config.toml
num_hidden_layers = 12
hidden_size = 512
num_attention_heads = 8
num_key_value_heads = 2
head_dim = 64
intermediate_size = 1344
vocab_size = 16384
hidden_act = "swiglu"
norm = "rmsnorm"
norm_place = "pre"
norm_eps = 1e-05
positions = "rope"
rope_theta = 10000.0
rope_fraction = 1.0
qk_norm = true
attn_scale = 0.125
bias = "none"
tie_word_embeddings = false
parallel_block = false
init = "uniform"
init_std_qkv = 0.0205
init_std_o = 0.0
init_std_up = 0.0205
init_std_down = 0.0
optimizer = "soap_variant"
learning_rate = 0.00487
lr_mult_qkv = 0.5
lr_mult_up = 0.686
beta1 = 0.95
beta2 = 0.98
lr_head = 0.0075
warmup_steps = 66
schedule = "wsd"
decay_fraction = 0.853
decay_shape = "linear"
final_lr_fraction = 0.1
batch_tokens = 262144
max_seq_len = 1024
doc_mask = true
train_tokens = 789100000
max_steps = 3011
dataset = "wikipedia_en"
Each number is 128 + 32 x the weight over the matrix's rms, rounded and kept within 0 to 255. Layers, rows and columns count from 0. Numbers have three digits each.

# layer 8 MLP up, 1344x512, rms 0.113, rows 189-297, columns 0-127
137153155157153162126145152130101145091147074119096112105146181135123127129077135124150142099167193103115038108150131152057152109118183131083142178063119132146122162050117143121136144209116177188084075132108111152142149140185167120140136125120140079194106117138098100143099134100104119171167122101134150187160150174098107171120104148187139109096165158119113154126131114104143136170059
126187130117094128115112086102101153135138191105161068162084137124136118115126143132128183131141083110162147147173138147137173148128136162106105106144145181154143075196064106146134172155069109116162111123123142077187120110074184095120074169112150091171129133187129142162139129121073130117114122130136121099169110141178112129067114156074125082094145086069046120114122149123204121155137
140173120099115151117103121103102090118160107110161108163142100190152146079111172124166138035088103117125146127110119092152111182177143119095133135098204148099133082145108124145141119243154130165129101112154193133129139194148127115113157166160130082145069135128142118063112155086090108097134132170123138133110099152139138111081087125072126132070143163112140159108161144118143107138078
121106164151121129147167189159099124156165030142133111113093158125131115108138143099142159140092057212107158159133126120077115135161140115156154183104145181155086129113140190141148170132116153179070088133127098128109108180151148114128091102179178144104090117133121123143167123160137138123074129138144146148138136079222060117162138097162140132166126137119052089126110132079147138084131
068133137119153179144193127168109177068140168089118161134128142122147114146141112088134102136139176171126073134143163164154132162127155133127149090167090124073144087088131151133141156142105167130063144115123147129128097092151169160116112138145126122159123140079180130091093114088162136109067094116093134144166111102147124125088121136127129132158101156144166115077125089051084154128153
128114126120051174130161107101127125135134193105147153140168140117145118108143107097121130102109157159116127200108195136157169102149099168106200098080103124142165095137101122136114133144141142123169107139203121155118143101088139169149132167128100201154100047155113102104172165141141164134120118168124115113133124183194165089110144131049087195105139167123104188114118150062154181079112
099087200147162177144158193136122083123095131124100144134150112109134130119076100135188084110068181141094055140096099147104128103117123122138150147120116142189129170114184118147152122076101131156085129161053100175106130149137117138092087180109146160110133055082132191122151080115091125079105150141187099128126129094064165131081095119164146159127107125196126157078138103134103078098118
084104092131068137169064133099159121093135121130112124187095095095198092096080183126141095213114083122139127137126049121137164098093205142124137130086117153120123128114097189077120135073123164167147032097166145134164157129096171142159104111096170101142118092155130101121102105130160178133061062139158150128092107154126156146135139158101103101173119094089129096134109123137136126122078
154126166148086127182144149167086125140165130132112132100173125088133122111177132113126178177095157097089155153155175150142104141074110043169152135104105135161144143145129164149122110142175143085106173118127126110113153105180130130128156073103121165118147111154163156145114144113187172140084077158105152105154148160116125128098165120142058108113119197129097140137088093136120125112121
075108143136117074099121096079144097112158169119119150127088145136105083159069146143099115129146130070131121077176166138133161156108116136132097122134154123111151120111137118098151143156109166137119109133168151115066096136144179101108138171105142157101205199135099138097107134105090175075093151119122163113083094100130148095155122103169172166129143131164092157136120111122102104134108
062119113034137103089144139150159134111148041128141110145147148122091133150167139157179156111123157170187129141133104138141171096116154117147176131150086123118102092100136126140142141158129119098167139095140093081089063155095093162076106097113190153129114177129144139102140160102144142105183119112118107193082118134151102101170123184133068120115209134185112186165129093159196062086100
173120097096136127164091077097087103127127171077139125114093081117127147157141102132138152131143107156125124120100188161104133133155175037150156201139054129134172181119114141049182103119119113124135193189143127114186155071160097151162157152089124132114130170174180105174135099148102140088131125140145064251115139153101147142125128142121155201108130103106144103103160180101121164123140
138045103139147095128139123080129117145127134164078065145134075146131120116104180127159122128140084134087198133090192109132112155135135168108119157115131108128090168058149123118107125148068101085107127147130139097124174119143187154089185126135145092127186178191131126093134131080112141139146113112147097145105117173159066214164161185204115104120073178150158131089142114137131147171124
148122156111117077113097176068208159141138073130144138156155164149137094100118112133179152120125103190184154072108181115108141084175123048100092138136107136146144143112094120050160162029094117175065124113092164119065069132139146121154108188158121156147141109109100056074132131069097103143226125095139148138130117097165138194187131123103141088169173132145136085121162161080110086131178
138146118073122150125170119135128130126170134145137099150089124077206089137110178100084183127135092081123126102109100086161153136124138112106147127111094115147144090118137114184112080094060131159133093194141125115109166127156089134116114121046107137129142144129192045167094136124130162169143118058097107119150123114132053131059173127104141090118138120100134124114133101150151131199138
103143097130105096147131087150129093129149156160115125176095124142150187140133102138143160113162127186173092148191075101140084106150085081132112136124144171141114125111117131113153108118153115111125112113145103074131135086121023140205103153140155099143132110119193098084197104119179099163091119149131084149138155163135095122121111129149104106137115132140058111094091113183192152160188
110081152138115121170201114139132121128137136144140158096150186204109116109123106165139042144130159117141122170183129104030137146114125091140127149147081166117121140108146118117077074184145130092142135133142137102096214119100156108067125153146133120104114134190189117185111118087121117220156134116147120163125134129071157117149109153080132068118133066120132083107111170053120073087150
155131173073096114128126120156136092210084158149111109141130172119132125107168069112113125116132163096099128155156155121142132101129142095129112158081109157127128124116130142087102122094150190109176146171095105131076126080151094182152168132105134127154148165164092115079072100077065177118049149139158103123112124142187061138137102167131195130164144158090095142106093121118121129110141
139159152137144148137152100160122080105038116161131160130074145146142070144117132191106155172103103106102141109141207157059151129185128128087107162128112096096141179162189082131199107058162166155104214103103153128128080127166129115148128088110112143126197127151105133083209174128127127150114109042148079153144123120097085124118126111126146109145101153066122093144140104132126200090128
123091138111090152144114138186139113087145122122144176101178131103177048107122114124124052154113110103105130162114126139117137109113163167162162116200143128125132126104106185132123133085080166109172102117092109170131108156120136095145137156154119134182139170121136127178141115089108133100101157144066147132110125081109123133120138089162110161072176148120153155167197138146165161130118
138129098116098085124128068129106170081166074164164172122129155103153128123139142141162061207095165143164083136144115164072118143156138127165164098121102098160096112126122099130119121112107103154172159141161168159089166107124117131098093104152159129081126122117154136143101109192147137171076099157134151149144150147138056171158206139148083103103094131169105102176151116152130109135126
102130131167150136143098164082112132111130164154099145136103103114138120062133179101114128177044136167118056093145154123112141063129118134130085043086150106102098171114142132131141108153148147124193152123107132123128145147128098140144139131140145149119210151102122146101105145082125120118108094120097135170099062142115106104128097123155076100094145122160148091131199127153134123129069
138143087154171168154118113178164126105164143179157085225125088066163133163121128119166163128105095102156053142092168146155179152133166098103092113098123107025132149137095226155097086133157106109119155118081094124093139140172134160092169164139087115034156160127142126183086086100092075093138117138145161097124123149122095147186137223131198100120155191176182167165144178149124117133107
133107108113181123119153125036085147183136114109163149129082148154111121092096128146110127124118136154111190134123113163119108111121168121108152167132146102143158140142112203110100130135139102098193142180158126138071192131083113165131116159144108132116139138084095122122150104124118133103114158123099154147114169085115092139139095104186118129124156138143092160177173102123166097204111
121145113155073089123157113148118131157040095116102084098098115121175182144111114110104142080153118118081096127098066136147116167096137085122096090174115119094158125149095108126139163110121133121104130180103136121110095131129153144169096068156108135083148172156146137138107089152123113109125094090087166135089147098104121128135186159143137154089147132146139063101177127101117119143166
132134076178127113090119136175129137110114125180201176151076140184121177014073133153121141073145179106129101144121130147097076094135139112124218143126089188124181152116121149142152081128116159169095133143135136131070167126170133158153112125063136131086171116110092097135155165121096121132118083065083117198086153123135133192125183168148168051157096105132105134159129131123078171178106
135130138180156184152123128092137100150097101168138107178114139117085113119112098104131129122053109105061141141143095125160110056144109109112111106139124139169107106152137096114215117172119135157123166130192133162152099083187069065131116185174084122082145131145115093137135190147093146102131157132122186166147135207165144140164117162136098124130179131043119125092134034089144125129116
124146137175063108159117117085153104129121130117122126156157115121123110100164115173144079106161174143151130095129152158076133132103096197108113132138156119118117122108235094126170113114112160157071157091112090153133117160135117172153140138104138105134169116117175081112198155091105090134116158108094101129143167105115183112124160135090110204126113049171151129076150145123067082074105
118180153099095147083072160088129134105152122086104125114085131141146177088120098120125177154116128155114138043076101149193119100148220135058104157146097171127170142127161128120108031134116157111121103168150146139108086148099094104111084067167076133156136088115165101150064151148075110139106124078080086144092104099183129155138106176192129068079126173140120103103116110095064077142102
202102157175073103089103081107136107113119091106089158140132132151127125138176147144131124136167040081095137140127109175112118138077183119174118137165075109126105136121082095157098124149135197127124147107159103147141090119110107124119093146110127117108092148155187090125108132153115088166182075100112118077182118161087144108095125110121084144109092158154143132131156093149158190144111
098130121145148109104132064067175107068154133135124149089142101163144114164113125070148105076139135056134147129107219066125141145166146143116134157141177071099135129084152087108139124091082020082121123091164079100110128173164174145117111184191167125099029111133136109100085117127132132140147104145078117120130092125119092053151157107127106139101138153045107131165156152125140134136125
089115136132101070108082102103142154130185152129137105146125156112159106099109064099125118125092152149130100149172068059142148107151127151134080128089133092088152051133060116147119134148122163113176109105084148135156177108116143159167075202123137115097159107071064135180130132183150113085162119047168185146133104110170096120132063097123151085147157149113105141125177086126142086164137
154141137105195115134150108093148106148069129103083150132114106154094157140118063167170161148141077193092167197096119133123101141146198089164142112124076117112147131117098164171106143090141139134095157132107081128147129112153067092169157112103105109125112205170070162114148076120167126112151155178119179095126089208178108100123126199121183098103117111106151145134130154125108126137130
118124123109125149126073118129096128168134148102152120098127094074103138152116120150135129142109112132131170090098123106129111194133148144105107099146193133149131155139081105083122153109107091120104149084124150141088132142126128138151081158144105179100118162167088082129113128151176111134096156124105103119109094126129140106116141157194160143124104173148131121111146120189116128149166
140151148153044101149137101122129043156105117094187099161082070092075106087075132112155159174084149160154141146144134106126132175164139182078084064209122116153167158073079126084116064152128086133102157154125162168143143168117089147154138157153140088133175143163160169107095097119127091119140140142151130143105123121101115091089065108095139096157180092141141165139161114130105174158160
107116115170125210073110144085133121147097137104145097111118152112153154132154162138105138065103081166087178182125112163135096043176175108115168114159098107165100150116166160080129088129133129084077137153166080138092108143141119145148113081156175126111138087121125134100131140158149119145165148162121140172151085066138157137147111106108125064117094104116084094117093069158180156103142
095115126123079136149068118130174086129145153155102140159113125143149146171111077108124098149160199122134144160144145118130128122108144132127120155090166115132151172115097129109131140101148129126165088103155092135182103163058094147078069175160151115172126109130141108131101081156127097120131073182089082145206168043100168117167121153132116092146132145119074171105174129136121161165138
146144150121105140118170099121108115162121152094147091083150143150102069115112111087138164117114130148067121161123139124155179130113106043063129106131069126152149110144167138131139171126152135130148120115203125160157120137130146195122195169167092135119192129158132140134146170161121160103146147163146164144095144070142153176111096134171146081119149112184113164143094190133173127155121
158100176108116124113083109043138125130146144169100088124134175122119099102134127155101124111153102138107184158133130134129160148114150105178131113050138155162076125077112125141186132160150106088101099083154189134143147159158192159192112115133121104088145142114171169086069092174108124107099120164149146124147121159165133121113147079133091131133075058127181090135152150115123121145121
115105112119153214103125119145141121072161086187100082163147083119184093148104141095056144154140092114111148133159136165123100119099109111080154100114117169144169171101111101156132064122071095071082119024182109087114112140120106157099136197103134179164192121082157112111112155095168117161183079116127127088115178088107167105087110085121177134129114148139214117098088072170115143064127
153106114123179157164095155129121113136157131117146161146187111129207133108152033091160187088110145100124156213102189056119102106142143147162124119207192107186118133129099125151127086098109192133126153101106126131113053163124120101218108150108194142161135086148085115159084152091147112136085171104125171119123153105121164175118205133141101158120103131091065147148142133161148087139156
129152105097140160070169176098098143109094103137155143156160127123140157146140136155151167119171100128153109136103118113119124090098143132131174149092119101137160145092092193087108131095128114100096116176202158159151166196104149139097128098178128119117173127185147144166101091108107180166136186137113085104071112127092121112121119085139144093119042165106148177109145077126166093113148
124107106121152177151144149075103115143155117138099167113096059105140100065127137146155104104151103140108124168102130144111082149138173115143111138125101136075140130112165095125093118181133124144111088135101137107113098154101150125137113146151093176131151079135156081127145147078108161175153164148115117161128131124169121146128154127125163127125166186048122164051129122179161117134130
140185174111158160144129146138121141142122102141134128128114182117183086121150163136043118137067130136148156101083163107108109137164225157133078137093123152114085149151178081099105163174095220120152145171116127144128145169155116128177212095132092109098136116123213114101111130099146149190102138050161098085120197146143186113118075119114140112107109143181124181129096114133090121097109
118146122129074123156119118164176142073165103114115168160110132131101080119130162131201097116133138179174118137075120138072128103131074137144110069118121132142121120096128155088136149120108089092128126103105149140133121089100095111158137117115215146129110151112163154129074121095138116148141098068132131148165182120134103106162135136076106145091188107078109157119154116159121129104131
090139144127133171170147126141119115113124131138126112126123155102111113166168119165110177082180127164117072100120145158170131115179135168117133208133113109124100120160154148119093129149098095123114158119111108079097154141114135124110147160080101071132119173112094118116140127119094180143129101195122103124081075159187115191062137107160131091163124124122170172175113157197140147126138
115170153186153141146107117152105136145147241144075138141140085125128123154149194135121156093131147161108109148141155178104159078138132110168150166141153153113137147103153086157167110191104160074164118136132156118115120182106120126083089169140132107125146106127102128130123061118164180098117145169196080140173124085116114135138082137107103106162101102137145139119046136139109136165147
062156125128116173169107186074168143096108166103113141166123132123139134064134152125165104128137142112139137073175107137138147126144108135135166141101119116114103167215099125129176119145187107120136157113167116088143133155151082147168067131103087167110106181113151188132138125167167097103063077119075079136106141149105109148093125145118172147163122129131122109158190155116148138109147
136072077131100195143189143078170107069140102155134084109107139130144116083182172170175182086123159147153091120154111110095120187139139085146095098098115160128143152139146068092174106101172076132139190170119121127142102136175154129133147136084132165110185101145122091149085155133142164144109089101156143165118108110134192119149108115117109103160163148140123093134152164088132139157148
075098089141157114177064132103125139140100103084075088088092095128122101077176120106108125171136132103124106107074113128159119134139105163170102099112118152084098116139159140146118115162167207159146180109095102133094117171076163150140136148093111168136128166138133106173100108148120091140171126087121127116074110157139110125118159154151132170106131147141087129108160131163067101142147
168125150113132115097114081124102173110158139078202129100121192147072095094152168096120107064127165112085093083072087061124148133127150167114078098191104157117133180113096118140121148146135155107170183167137146053094119139154142134083100122087114103166090158171110139122154134120135159166171145125142155123164126132079156128070121111103102142116116135144125131153120086074127114101097
117143125120113127135177123053059130119147179171104125107079148088162122088139103122156192109128069158156126112164132136136100178116173091126100151111116089096138183177125087119168132100164104114154148136121127127112182177130146118129152137083157104193132086175113166106091122174129165108116132078071135071172079171094140145139154145107157058099072156164091115155142095135103124079158
104132147093102161133129177121098115138226069138145199130105122126119124121153133143151112167064154128081128165171105089120125164141140090084156102110115183085133116156180119106131193088121104114155182063127173128092127186114141141132187126175103091138155169179112106107112049202051163212107103126138129124200207116161140096084120150114101103160140110075136114102153120111169124151112
147103214127089105129125082087140102120104141136184099114072091145080113189124145142160142107091104167083154105145067104141118148083096126111193197164090129113108158185151152170130139166150169172144088160114165145118084142135145178171121111172145108148131122144190141130151084134135143111162110133087117147198138122075104131069099125226133106093112146127059143160116080141092155139171
165078157096147119171110114157133126094116126181193147143044121119086111182104085154115136072137132166148138183156087101104163172102208120195112152181082139113162185149133125091149073183128124105163135122119174100177083101116111133097117102158145143167109155108125091068041072149172196133149129137085092131157142183180095139136136130136107105159133139145132115114123158132091142130096
130137202131092162122099189180149047078109173142152121162107148155133169125122103128177108118150082075070123109148195124106107125166132100139124116169079150087099115112147099129101125154141101108119073069065135190132126144118130130105146107123146062159113157101149105160147139096103100129081160144103111170139149185086124102091133131100081082111175095102132142150155139147154106153124
141155155119119146137128127119176113131072118095115164106103146142065149155133163152104102116108114175128148120090097126134161099133138126114142142160157145126169142103144123090153132124094107154145137120131112132116115070151121105097156089176097096148154097118116184107143130142111137129149142168143120094152123150100134089168140126140045152113128134109171106159129166093155116142146
117056149143146174156117090146060128137152122139151069125125081105104105146146109094103122123154153155102170142122158103114158050148138083117137140151132133129119161164094113125133100172137127162097124111109127101095123067134145115097165097129094138152140126086097131167100085082139121131154120148087083145063134155078061112126074199110096139122114143095092107164064126114087066132109
106101096128158101109150149140129140162098106142082132141118152135077151125129110105076114159091119174166112140145136124058190150135087118106132169095142125233137159144058168065101160146111116142092150146124162152091050094127060155200139122091117152197127115164143129078150117079083066121129166147114098151138112120160159129156122087079140140100109109149156112128159143164204145107156
170180144102132103088136190068054174135121120190076186134143064101091164068123141110183117125109125080099157107119177083061161135166111108132120127142134121118149151052113077086174127160094181145110090105137124140119142143193093139083076065166125099155119188166159152142166080114059165155115184123125107098090171117159164141154141078097174099057156156135097152126082080105108107198152
109063118099079155153106070163141150166145140149078137133120099099121158103146176146103110195174132139142102167146159158101150137105093148193116155123084191193187127145125146117098102179114123153141157107137157159109109134203096146113113146167154144108133170102155164134151069188133127144080141163181149123111134143140072123153106100136145133171095165100132108083086064179116124107107
123085166081139128094140157137169113098150131071087116154074128164132161103098144124134119149119143104142135089154145065074114119170110111165103095110143128133088134078139155169122191119122101180173143122120119136094071179088114115108126105163108100130154126164166121035156121141076077133081165121101124100187141117174109138130114173134133062117101143107115129135151122122114075151149
141161095115085097136121168167109123131165041107149117146150159158111093124187193136145167138120149108209146171165105143157149141128167077130111173134082113143070111145166133117113174163164133132102148180161149081079120141195152146114167127098169165071096157105129162127095108128146120121116181104146138099162127096170117177159124165139101123139167152103205138143102098124127126146084
114129183134104098166151113085133124091170136131058082107119114116136107155150163118074115140173128139158121147116102132091120127109074094210164157065156122098119161143140136142147108160164124073110078131123094171086191104080106144086110195150165162118125134108171159112102089139133112109180118112110067131105136121109161116155117077138167182114117128128137105075069114154093146136112
148118093159071156120123132072143112096128134131152174110149131134197092067145122147149163150197088175173093100105126126084146164142112109149140129033149085139164124105135108124142154160155108112152122041154099112128148180150123152119131110122074165197100071108162110175111126106163123137123122164102192137132070084132095136150109128119139137082108109153063108141121137177113161147087
154106104158119173143103150085114140089106113086136164168137098154180141122195183103151125120119088133137151085120085109109092153123158138084076116120122121156117181161143129158147081125106098066243091156183118111123110135131110076118093124115100100155096173104113156156131160167135058175151178081043126092138166163119129126161183126111125122102116201109098126111104170220154104148123
121155111092108120144149132123086124103165148138137129126138143124174190121153149137121087068113106170164112155124199136190140183083104189093070140133160117114111147139072121098148123116075100105095136081068128160139130118082145149151145067106098110155146130128143145130144147109075100076082120066205184132093095170117095125133061133090108133082118177127137105137138091129111111086162
129108113180102119094147137067111146114163079139090125126111096133126132100125053100122091103156118095128091166153138127154103081117136119134113114131159158139090117190076169133158139180161208121135095186101127159130138102163097174092118124107213139156131076081130106110127089169107144095168143154134117137131101128146126151168112141120117109156141135124137108154137148135205131143134
143109082140137178176118103123149151102156137093172140091106159140087124160110113143144120106114138137089155123117124179130138119116120115076150130124118091145194151145194152137125110082136197156074131182222110124185125128148108126131164124148153069153149163112132161092158080140111118136126120113097114075049106096197179094151162127174162121090141120116091078168083162102136096122145
173155198161160109092133098096106156196161132125091060113131134126133127096137187138194136177166139138133101134139131173145144125191149107107127158178154086108189101136161052186170109143091093103107112121094096083071100143069124098148070059086099132133174177112114093169151142144116119103149153158190124154107215152133165159150137080071154178108143172086079126072126125147143087170100
167122094130202107125134157164128165155086104139115143134143146137106197122150135127124119117094099134138106118107100141126124125110123123121131138146111132127170093086112104124120173128087107149143170153156143146136114073080085137107165155089101131144077104103135092136154096116156069161086122098055103146182090109175157102067105177152118147113095099135092089101078124130113094166098
077143138138106095166141116135132183131113146087070125158090125105126134139136167142164184069141132147125137090136133111096165112130178177149129090163123095082124090137130140108045141104110105133149156129141168156106161120133062110135102061118140121120101144093120117122144135144100155111130132173128104078072124175148102143115106109126128175146146098133112107173129057124111120118147
159133135180109126187123119085175099108095104123122112163162163106136106118170173140091098114109128138090117117084176179117147162135186094139130113147149112133118089159093158110098095161135072129124147102111061199139176132106182118076147064126160117148085129124147092123135128148156139100116105137129144119141097120139104134107130075224142097170162130103087113101179093134178123136152
071083115136115171097132199119079149187077164055133127200116110138167064118100088133196112132101113164121116150161057123143099074122107138118079101108162122095082109088082066153063036112189112097105114106202145172129197190112166133164141176097223202115218131057125095140169123164098111113115182110149058127130096141122124145110114103155144099157141139197075113113148157125147128134123
101105095170107091159099178085114128130109044132151160176108103113129108132025143121124038114111146166108092043088110105131126138192121122106123157106140137107089102134159077159151132162118072152119206128079134131134066078127116164067140129161121106145111114115128157122112131132166095123129113097103174123148166148147079117133112107129152128120157139142130144143104095103120153164052
131137093119163084178144166165176099081152111151104128106209139112128153126075150159122125158119150077158168120137138093110163101126095086171130158142074123158105122138106095185124137179153076102072112109156108094123098074081115150170147110138088151091083178150091112121088143126186129111101137187136131123110166110070097130135071088115096086165115111096116098128136094096105174134095
199159134119125121133138132167123132089128066129191128107140132147188165098105101147147124103119106068143104129144119108147080132137144123148099106187177096108200180064099096094079154176122101127190148055103166103139090103146191196171078136116113130076094139109177096143102142076142115169120120156128200120202166025084176076153082097068151152152074122136133134177124116111052204096108
140156094096127129105102151073178113085087137106130141101130146187084101134121130181157113112089104150134179158100081176122144107145090094179092119169088120133122127150142096094069116159107178103093137103099133125121075189073163086134159088140182154143105132169147117117149135138139142130147150139103117085125166080169120091167109103178138182133158162097090050108114086143090094126162
084140149137101070130157090085078110093150143126145146119145150170100085128087103188209084141148123134097127171206134143189121102114103169119155107079096138087076105150161131180147176158107087087158135133120015140170054134121121072125089079166090126110101123150136141113144161120180122123125173133111120139109131058115096159127175112161152124112192120158112133132139085055156122119135
101070084155161174129186103117112105122142194170163155114123080172176107069181165144120083133089181111088132090110100133229100054139035188113074125192182141129092101196127072151156138077081087140119206093096134111090151134077162154096093125174100207113163106133183108175098254066098066201180150022078157045194121124130207057169046159146148199201139153099195105049082080067072080184102
130052043098074116171113173121094144145130104115118097156137148054124135126146072151127146150154080124184135143126098126087122132074140138113143085152104137150103164158126155222148133170166112114110087094100223153120152133141081098092146111110105143131144145121124162081196140158201111100125134180109118104149130144193090079090101155142123138141113169082132150129168111095084165127164
122144124151078182097171085115169109129125206096186169189117130117134100113154189108148155157140137076200116142127163110204103176118146157117153127105136114104146109163159108185084069103115087107120157081111148106143126066182149128145132098144149085086111139142158095120142137158146088100113134131132115116104078175169093137114084087137123102178126158129158167160149117103085164164084
174164099177140172182089095146071158164102062136128093146196140114119082131149101109125151096125148120122079113090150120125103109115135123137125131094149095101135151173123136144160105101113106088091125188173167169083138090126167070109147088127157134122133114097087174126118120134131092118160088139176171110124110113088154075123168104122173216119194135101137150123071140157185197140105
120144125170154082106116144138099122105178163125158095171072102117072111154131150192122120137123069094138184125136170065087183176161075147109101099059154092156093114138153117087115108029135128095119126046139120106097129109084115105123109107130138153088185104148145081065179132111091125124144175140154165086126153130089110148125181082108116144152152110109148119053146084144117142051120
119120093135087150119163160111187148119101094104143113146127085114076127134135114107129073152080140100128139136171122122143150160134108062146178180215190088125135100108068112137133112170105152088110087084099110147188115123044132127152101100184132092189143141178098129116164120140131164068145161136124151069135118140161093098176151135182086136144087134133116075140094141090047211122089
178131160092057143159088092087147115117126141131180125132133162129121190150107104133121115172145118084097130137118086191133061111168159087088161127149134146123122057107146126152156144113132121157154110199109177066143129127142075151136123170167152119098125141133025123143139145162128091147162139120139116128175116069164165112060124160180189144146095100110149062138111159132183060139123
128144128125130159145126100136128130099109161165069143082047166140100091143116109099109133161140146074178100157119185111092091160130185105127103149133120146113151117093144141111158098113156130118120227096077095116115109055143125098151150124084161116160184154108171144142122136110141099088133096098094145142191121116165180157118115080122150183140129103170121169129044080121167121058163
124129149131144095134114115155173207165113127134131141116133119141144089131145123074129113133066125118153128154092106124079134114102120180085162093133152099105139043174185122069122104165114208103119131110119146110109214130132118153146174105115156151111190116112175108122111116106053136130125142124150121124215115112094090130105074102100089110123068158178146134124064127178133214173109
082154194139144108058079099168151096088205109130146138149150120141193199159105089087075113114139158116125124150132114115163072078162138118127093116105190105084109136140161119113124156057155171114193166161083104112110130127122112138188103144100099194098136156138125074127106125141127134123176114210253105123126122152117153164126160126160148215137075131105103122128106093112145186174098
165133197140101076118092123188083085180138101061135135067081152147145077076119106153187076110139119158116152115135161041211077098137152099134129133110165163125143209107167074113191169137149179165133108143201149096087125093141183174112173103065027133184125143156081129192112112122151077149141120153138099088155108128093105151107088138115145106220097131111137113127150201141127129122086
190175176147152188151195122107157094135165125146124096115064122104110125080091171105112141115080115212151113137114095204102120153132041170137141149076075139132143147111146152141078116118164196107082125118121076106124175107121109162112094150212139129152175140118145127104136097119156134121138082080131120126117152092125164128132120151079160157193121110128120125117148162096148114123145
147128012178193182120181144109073091097077165115081059106160228145035112130158125163175183163205085185112096053139148173029196145130076168172074113153021063045093143102179129150184116187128145047049114063171116114245128064161090110050130114144037233153119139191147137177149132193160140093144068120154064193159094124074105195176137188154068109143237117124205134098206076104122051172122
094126150161158118113085126131098110124101081111122125175122199180131160072121143114092187150082090054101186129207139136175162127141142100138112102099104137093081117125106127104173115128131163094080107122135147167088131087112164167143076181134113168125159147078155155118185194140142151132122096120139160126133149098131088114127165178169174126169136161151089073153146115147166100118191
171086095091098116152127155100099130068089106118119123088128103109172149167142182170125129171125126149140064203191149142118082090121133171114164158113136094132160104108096140140128129200164126132117121127075109163091099173100166107138153126145027108096097156127144104122114106127119152108117083158142077131194188055097139124141101115169143101164160147077175097091123143112151131102121
140171159104070166149148083153148132128097120048139109165140136107116155158128099067162164088128115123110162101097127186084130153107086135156116105137136149110137175093070078165102105130126173129141085145127149060104153108124082088096129145145166150094147058155150164147119082140156120088150158166109089140143171092168170162105185086119121113168151091132069122127157133118124097163129
179140152138182090131092150115147121097167111178147133136178145097171135113127104110138126158107152104128130118108116148126115142132104107157101197155129151174133165134175153129205173064115157138129140078090153094137070051141139116145215119128120122142123090121174089121111155148130176151153141148158168145144096167142068112129091128192116157079125124079125102159130107149146096124117
193129142104161153125149123117091042049093120127106088183168154145144115200175168121102118122182145172114129136154175112164127077099069109163113173103158127076123071118145164141127123107121185130112080134136132096133137123117161106141159129115123116095156135118086138098255104140103107120164159136101112081182123135169124151105092139134128172126127131056111129144133129167169135104161
175131058100121182111176128144156178090166189116105151086059193142123089131121112183135092096096145112124107154173148077064161196172124142126161119113073073164108102106139122093152167127173103107183156077170093156156069098176143148134217103053120083177143122129093102094132070172090134121168110161145132189102156129140186119127174095121089187186144159155133120103134137113155104114133
140138158070144172106155111105124127129151109151131099114099079184127109169113114126106122143102106111144129150140118143142150044107099146109109158095117102186090112091173156118143127165122141153057159115103144091092071057093089140121078150202117078126110141154127093103167140162140111145119175124093241088143112139149033093151173144139136090128126095183135154101161124146132090095151
080150091087156128156077155128121137173084075151130067150218161150135116089188166169109121162061117153113141070120179183125119188064096141142122103107179136146153086119115121098072178118130079141172126133130080081169128124105139164096089128113168148139151094094136138119129146125066140155100115103121119165107164090130176096088146143129103125115146094139150143117152128127110111139141
117144167130142062094163103116134152157139103143122050134193128135177187111160081126149111068098155100196205134116102145132092112143125088119119109094145075129178099111133140194163158151138095102176131104139108113153182111097152156115109076115123146081138131092094069144062154121095202103106131168070154142171167135170114125157116168180166157162150161145144156168088156107139095105179
101160144081112152081091114124134134188177085147205153093177076131130135139141124157181150162155141159139118144119133160084130105152130101139082109061138111077206154066094150164090206127096187131176087113093113104142157159110052136138071100160047093087141135092109103119166082143104168138161117140117136075094110102072074137146121100072093137139117130057121142144128115122139088125127
127138131119128129120078086094142048136154204091144142137184154098138155166105132184129130145111123139096132142108087124159100129077150155153149101124161135151154166137145174146110114150087133122083142165141120050096174123180104105163153096195142094134139110135137115170123164112137099101111164145109122157139089161146151103119131172113154134101132138108177136167150104170082146127093
122138142167157086148190152200135113124140144099148180121137152125190113150222178098141089183080179122097169141146150098144108110110077122205123152081080109078113162156134148161107158141132122126179127189154126091151109136159122146134108160099158116025102112116153113163169148095153189192140061157061105136092140148086113062079125090133147139144155130146144113176125123106083149135137
091110087159128156088115123166173137141126106087097158100103155116119123139118144084127127109114124155136069151130098094170096161110122082155116120159095121121137094065129086113105140169125138110145183058111173163126140095139146125103135143143160092106111109153103108211114141166117114122136090102152173122095052119158151141112120128113104175090112117114124068098158124178148156130130
107180117163091098113167136095191122087151153084110172075093156203153094112094096034180164135179167118113188119139146116085101116164118101191149114144124143055135115115136164118117074092142121112116097208108086116160131127153089075093107108116133174197154154083148087142141106137099202124114089073168076077123144125153129110094144105102119147136175175143135151106164114110123111120070
112141186096115140081156101082098140112143139126147132132134116150141132125125154150096144142132102131118126123118127148148125153093146162129111093116085051140110109150136144085153112113140134073141161142089133116163137155135149084062016160117128145118138141084124117063087136167110122117103124162112126106113124119095141150095138179121130084149165102150135099129104114124178056164134
151165176134115100101122108081116128136132129146187140175119116137069133184180128128117119123105172134146161149136136183178139132129125147167071111131109082134067137113108096145133124110143161114141102117145138174132131110175132091133132165184120133142164097077136116134082114156094152141121135096137085098124084164145055117178139093138157108112122094117164086097130169097138158132130
123082080136117138096088163148096184151127124128161111106120133097124163130154165140139183170139097131145137182085173148156127116131143136137150132150139137115206118118113135138140156075115117168158127147124176066130184178146118089163129107107124090135140125143097107083146116185171106163140110133100129082162154169112117114117181146143116190172109092144111089077136112139156100132140